From a checkpoint of a small transformer trained on Wikipedia.
Size: 15 layers, width 64, MLP 192 SwiGLU, 1.33M parameters.
Architecture: RMSNorm after each block, rotary positions, no biases in attention or MLP, untied embeddings, normalized queries and keys.
Training: a variant of Muon for these matrices, 4656 steps.
Each number is 128 + 32 x the weight over its row's rms, rounded and kept within 0 to 255. Layers, rows and columns count from 0. Numbers have three digits each. The size before them is the row's rms in percent of the matrix's.

# down: layer 3 MLP down (transposed), 192x64, rms 0.142, rows 52-82, columns 0-63
# gate: layer 3 MLP gate, 192x64, rms 0.238, rows 53-83, columns 0-63
# up: layer 3 MLP up, 192x64, rms 0.242, rows 53-83, columns 0-63
down52 100:129147120123063158126154117089158121123115111169224156175144136095122030098149144146145154137115083126115083183135125137125142107186171149117132135100123115122195120135143121175181087123166138
gate53 097:127172114124215143145100110121085154179132128089168210088118072072114106085139113139179121133156091171085146176114114096130133127097143129072137157107115143110159067155133140133104166123103097
up53 088:109169116111194111103103105169108102142112158122111104107125074105135087099172188096108127113113111132134125188087133108115184137115101105076126078121093142140116097089100092134146097085021155
down53 090:132086086160037122150077134132154123061129113133084091164133156153168165157087120100115152046123132091158105071153143117126087142194140114158102122156141138146138172145149096100127131157172143
gate54 106:173113131113187129072121163096076185114193125162113089108176118164113136113121104105161123110153096110220113141139105084106112149103129117154167067122166100108151111174131133181082127150166133
up54 095:109151106148060109183136113140136088102065139117144157134059147064139135169143131182079151134133154156027123092142133147160169121167116134100113180152106134156135146099116140091153135139072121
down54 100:164099121113136167126134152148080129112168185124127157087170108145099117149132106111137141135174068127202202115117101091110124178131113073162181060116087114110150139159125132209117107149111117
gate55 106:123103146093177128110107109127120106145110101141184158077127059123126094150132173162138154199095118165105127165081106159150155073127141165132130202125065114115116127094147136101168103086094061
up55 115:120163177126086108120217123150148096139114060114111139153075128066108152136167095112123146061106127132094170168097140126151101154199106101134093087146131135181136159138151166153073138106124153
down55 113:129172147141162113087191125160098099105104121096119147114136093144149099144150103121131184044080098084063163151140105127140134062141112145153175155139126153121103079082135094149134072064141144
gate56 113:091139099153119146161123158138173123119116131120134125135087191082198096093182150075132154121223112115148113077135138129101102101130149150135074121215137125159131131142153126121109157192144086
up56 102:114070141092134157101221138167109085118097170139112146128111125119143102136132156093109123112119155090150158154106213098161105144223165093107122097117100157144133108157092125114110142111169189
down56 108:070182080114101157159145177063165147125173146124170129155167154076167139106106156123134122092128132104133124105127113161132122123130171116144060087195127102134102154177194115126144125144165062
gate57 094:161154103132189133167184084183055096100137076092129119127095133125118150073101140108092083110119112154206151092125150127120142113093095106124126102130123147205158137161102157118130108068112166
up57 094:128145163083104072139107117146154089078154103131112084111156165212095114116116186107180139107162068098145138150101076146113106077081147145172107153094159106106094153093134081115138095101157134
down57 095:087121070111106156099118104082173195194085164195157131138131112097153105133152090110112166136134115129091108139115083127177113165198166170060150158134135140143117136127112095125078156144133090
gate58 113:093156119131097138127178129121135107085112106107159128141080129101063108122142125096138121147150122131132095089116154121178132111129153104090100195127224191233139157088125156146151131123141080
up58 111:145149136120079090137094140124130109209119142128069120178147153112169187147086135135103137116142162108116132144088135137099143091080148179130155094119038079081143134145079115111078090118110180
down58 105:093075162130081118102181131158165127107090146112054163149108169066123153157131086074108093124164094075205142088104141110104113141129115179112154148123074098162120155116079136138151132148148116
gate59 103:101075116120125053131104118141120088112062174140124138172117111165132134147110144122144077096104113065175099136139121152085130117168182139140180119172141192092112133160164096141116160101202164
up59 104:186066093125108174126112141159142139149082147173150163176091079121125110196126141159178131144137075147081073120084122096095107110099120125113141160153085145092083131173131156134161187146136167
down59 116:166106141096145164072158140114091192139146122115141103147104099073121118144118151043115098143170048126119100107083093127132159141143160066116146176183193146118103126161107155171123122151116147
gate60 101:170141093157145096095157086079109145160149133104083129090128105213126173129101165122132150134145096127137049119178117142111135151066132145108151155130142136067139147197088124150103101095195130
up60 096:082134129090156052126070113134150161136079063135134114191132139124128131084125107112104138151114114091078160148091102128140137105161195109127170164118148149091105133100200146205115153154137161
down60 093:120163130141084127160169105193108139086117204103141111051085091140115163086149150136168160145135065100119132165089086135120134117111133125068147123142135123166115096113074106122169166104150064
gate61 095:180130104101156151094133098131082210124165095143129172113148155146109105161132103138149172095161141132061117119082040093166103161102136110153109163129130083052103143156134157122122097134170139
up61 100:066103081148135100156124108090187120164101127106186131115107134085137099084170131172089097146047108135169119090110126165123125135120182185095157181132102170143121121060156114148169145118134131
down61 099:162122160138111092058101125143134152112223110106140106102146163131076080128107191112131137114220146120106117161128089128144174118132157105172111141104128102127055109151090165156131124126137077
gate62 101:111132116124100135093123143039101100138096159141159110119130168135130148108091147129151088121131110113144134201180077114105125178177200168085175180119146082112115169153148080162132086145164121
up62 101:113099101119065104080151186191135073098082108122178147199049129104131125108153095102140140192160137099129186127135139153118128115131099090120143129127135134129149179093115131084135166113085092
down62 104:150189108155089154192106139139130108088089151198142086069086130176140070153156106155140110150101097123161113137169099103133083119216145126149137177120115107139161150104154105164116105092132096
gate63 100:096106176123138120148073144162156135098088130116107036133117085142133152175152029125100155131155109099148097136093119118110082096112097155140155118090138159104091107166120061106105124185138097
up63 090:136136060153149113123166070110055130213086136123110194136139083118111087107147155111099162163070153136080091114130151120119144171132111099142139144186136121165126124113122139065161180125137107
down63 091:146100111180184175103127141126153091138131084112097136106183097145121156152130079097079119149090119116099197133154124103139107068082158141144176169128135159114107128183120090172167208136136164
gate64 103:073092160136055127087154138131172157159128102134165142124095110132127140194171144100053150121105096149163137121133146120090145113087054147136152127069153188078085156114134091143150125081126128
up64 104:113101147094096130097214144157123141178090102083122219161126115071123115186152075142156156120148150117109169138114104131140144126143130143130159084124101130184108109140043144130138118151155180
down64 100:091144134100092107112157095137124100119160115068113170111163114133132166114138101113131144119142101095156097157063182117085131177109136094148137109100183110181188146164183151113143224078110139
gate65 098:151160109099173105126134162094099139132109110122148150119094104091105151079160112108147120164137119130117157133073112128104146079096172146160166115047152137219137141176133134131114208149051106
up65 098:113132093128134125090155071129186129159158145156128117132156166154116134137136120137111092144043145086148075129142113142127121167163121111080130147202058192091091140086132162160111119090196136
down65 091:133174185140144131107155171109103120065153103120160085188154062115178119154162090115127164101112126143091148148140097079132196108138110136127097152080132149192094163137086094126165114166104088
gate66 097:085202120129149214081155119128103183121126102149136058199098134127087071128103167143167141101146090114090139111122082102155140138093145104074149121113154127151104153161122132109138151174094155
up66 080:131080109117118049160128123146150052126122116144109228125140089117155173172145086110097120186070153161142108136115113140117100091126101134192099148154103122111128138135150121095124130074163078
down66 096:136199147098141216092162096124106138125126117180147099177098132102081090129088134120148110098167104110107199114099085134181124152077128105087156135114113141137090146183133124121143117188083155
gate67 100:117177158120164109128185123096078126168076107040100152099141116149171126054119189149159100139168100174145155170115150121148127128148150177101183129127114118111093118134086101159144160135075126
up67 092:126135143133147098187142152128084116157107098094160188064135123064140171057126134161167103146168124192100154129112164099106175115148155140107170172085129116194086092127105156126144149164122112
down67 100:151135038116096144125099145134174167103095163154090068102141070120140119180162125094120129099197108132128098141100134192137127127092093121196140084182159135117157143126146082119095158120140162
gate68 087:161083131082091153126119157099143135088146070146094150160149167151150133171148140091109148108175146165092062085134119120087100125118134155141113118039160091088088160178137149094104151115127060
up68 085:089064160116127175108121126053115164101132107154067118138130122184113130176186174087117137120124102167093070152130106127094107112083100159114144165078147082105090154158147085127134129108098079
down68 088:099128141082101185119108135159128102095162194180122071135177077065098076101150105115127112139093124139161113134186192138127114101082123082092140120151091125092169107117111184131136100158120159
gate69 099:183121167088145113180122106096102069162167126070123150169171117144154136135133117128174085180144107125107154168108105134065130093204124112111065159097138116152144135107116171166104162154118077
up69 103:090146124140167164133117143078138187087144093195137133132138211147111109091114146111079163081135132126117092088108120148124157131043136135162177143081116123109103146159141119066109169105105180
down69 104:111114140106163122166090106183168120161118104114160073121068128149148139159122096108094068134105143085165078138112176108133116144136117149115052133161164156130144135138128153217130166210139119
gate70 098:108166098140124126144137110198162232112118097091080086113117159150092124124153143107134147132154094133131091162106114122092077078074105153141114132096133161193070093123154094130126110163072133
up70 096:091129138117147106156114079171139255184095084154102127140135083128103176133122143119134116132154136138101095160119117130121090105059078116127126161114147198152110093112170110139140131161122119
down70 090:167126099125106113145114186108130050099132197122158114144138165118122059087173157110144143151125183180135095101148161122141143131206140161105160075146135103103121122151108051138130110078137123
gate71 084:142075138154130112169128145116096151081106144120173099116127129144178075121121115181100136169159146127116182137079100145111206110149127089111120056111166164116078094150157070106173125118177086
up71 085:162068133151119096173140150113122153093113136088169131122122123132195069125138105188111168155162145110112182135074104115095187104131148099119126071123169168100103089166154091115202130106161107
down71 087:066158089086143182103165112137149166125083157093072155125133106095143176076162131049149122071052115150108156124109125126148101157075110090141104113154137105146127113078112144110085118131148160
gate72 082:077105128089082164134135116193176149043130140062122163077166102155113150088123136164113149144144114102164144142132126135088179147144090130098148104150099129168136107112173134129041156154128165
up72 091:141086105146142122172135116119134111171093075168093073153091170139122112149094168102080119113092135191070112108138141178132122179174129138142073149120092136109080127103115120110218124085122089
down72 083:179182198153171166126103169085127101194130106123128161086152112112136183122102082118117163110176170099165093138140136105127151071086161115126102117176102094138120140140111162162076065129119130
gate73 086:180150138098142094084159133135163134091172117179157124118119086111117173149131147165089141129124131131121083152139114155120155129063111183146112186094098155137132191139133087112104135231116062
up73 087:086184130168100129162111098068128128141146132111073108123103153135160105080160076126089115118115116096158147123105124074133125119213186109122155067111170088150104066108126141129144136080133193
down73 092:114164110127136140125083128054076166132134097112093143135118139119114142090122153108080105136108162181158176059188146102112119118181152114095130087067062118128111122153060110096133085105139085
gate74 097:124109124189168109127107110107156091196126171105093150131122120187167136064176110171138120156170106111177133120128215127121094101169167102124102183119119149112106167137187157150154168133138143
up74 097:111146072164171134067181162104140129170118181126150152112121181132139104115145135126188132162119169087117160119188146121129167142153153131103174138196079105154121169072118165138105140142141199
down74 103:064136156073138122069177127118177085166155163176153154156157149158101097113097133109142062125133172139096133100129120092136181128145109123132171089114180066073088140158154130164106118144089154
gate75 081:095128133123104119097167180170123159172142120111140141118169129088125172101142072158164077123103171114129144171122147043138124163091135136123192140180156088130136139145082119106034143173120134
up75 074:078099089144103138100180188184163145162118103128160151139157133136127173121132075133165071130112121129141130165115124085091132188075135116132170111198119108126125131156064088105052152165125130
down75 080:132140086094059099153091062104150161067092176096165147175135099124111108171101187075109124166156101121145176162121102187137108129124116125147101084111142187167104106137165127119168104139140118
gate76 090:147165131163148164096116108151101120190131146134131101084142074104120148153116111164142109094086105098155116131176156116069113163144036124142065154101077102130049157172116109131137109092157157
up76 099:102110100104079139094127136161094176098167138159142163139069137163118100087127132149130156103120135077075120100122118151131158166025112122116090033161139168109126157162101110104097105108111104
down76 109:139097174182156134114084180132168146133088094112109176112117142173170145171160113071065124159090144154153077087087137153117080160137193171111171157103153156113138110087168107114123131154107148
gate77 104:125168094149125110101117088146133148155107137101157091121145107163137182154080171106083075136083122041139097140139149103078138152180148113094145144181084150067152125123114160174163080087155113
up77 113:102125139107152166120094172117129144117165102159127119136118129069126061147160085119138172110126107136136131104104082189137141056099087140174114077029124151188136108118119103086100123140091169
down77 116:145158081137117194110116160171139188152132136135186126167026092140125135159112143157086145132130093101180153110143156092125119138107167142128082159107162130105177149124124123186151051110110127
gate78 092:156152115101116106133094156122121114111085110150112122091073124147120139128136129145139053123148108124172069202176124097074076134112153088106127243116071126118153136106080107126125113120149092
up78 092:066096137107197146133135123128131115139165152077145140138189102105134099151114177119118206135121145144096173050059149105162179134129140154129127043159167117116136088157162143123128109135134128
down78 103:060085154094174164119109106138163158134131081136109157139149149151102084173114126112135165170154190114173164074119122192136141186110204153136103129140126130085144095114174130098076101128091137
gate79 095:127113146097164151128136150113135150144133108124118144136109122145135108144101099140153060197157182168086160096123102138154169199078183184114140162052105149110099142179167132156131148107119056
up79 100:125122163154127099051129192128151078109137140103144111124139167190096153093060095133156105207146177184120107129117128184113175150103139156121122141107165154138095156170099131099119137129131066
down79 094:092052126114082091102086103140145098113125068129158160124210107193118152163174089110122162145143169181110128114126151132106126129163116111154151114136108145116136132227129103087111082129159134
gate80 108:203114157082177137160189135188155139133154093114160109126142150101084124205125085169146103114123099124120109141125111103129129119085082118157114126123106115073145088229094099159100131129144116
up80 106:167196128130107099099083106145140080136181148115138129144158068109156171062088169095111137133168176137165127101162102150130193112084126082154123081076115080119161162105113124146106088139147106
down80 102:153106118135142062125157155119125130097176146116120164162152138108108173092165121142191087159159144136119115189101062112125132097164104173124136043127167069145096185079086101136123107145127154
gate81 087:144116233083085129125165161132139141068092099123108097090105140055118088147119123159107190133154157086153144181112086125104157125100145130133141131097135165153117120101170139164151093101161183
up81 081:155111130085092086124130120146138162163158115119103126110101140138108092104123089188096105138083109156089132102147067145108149213111089188111170113117158090099148161084135089139162102069194161
down81 092:119179027148153146161153117116127131149132138090087177140146103137160166127154119109139132135118134174114214114033129106152112176087107153129167096145094145149151127154093069097120151105134115
gate82 104:141117158139138132120094178103089075171161161139159106088087164145079087138104195093112121172131115129129119096068076136159135150074178133103137152170179067073110137094113117127136142161102090
up82 114:151100088167093183108136132156147104178075119115113108085078195172118108150116166145104121133133097166193154116109216160129096134116112108127087126122163084090093129095151119095135068097100136
down82 102:089053112151053165146159154145129216096105182163068147125107103126130125108113092075179144096092153091132136127140135127159075103165104143150163132120130097127137115173183140108173123117111118
gate83 094:103158112125158147137135108163135228041118149071080122091127129109119091134157079160152148122165070181161127150067081132124108141094099098124138120118098091168106109155142116105097143166141148
up83 099:103149131122144150091139090156137222084146149096109089098134157103121117127163094152134158100172100185179093154071086161123091143092091070102160115154100106176154124174115098104122134178152113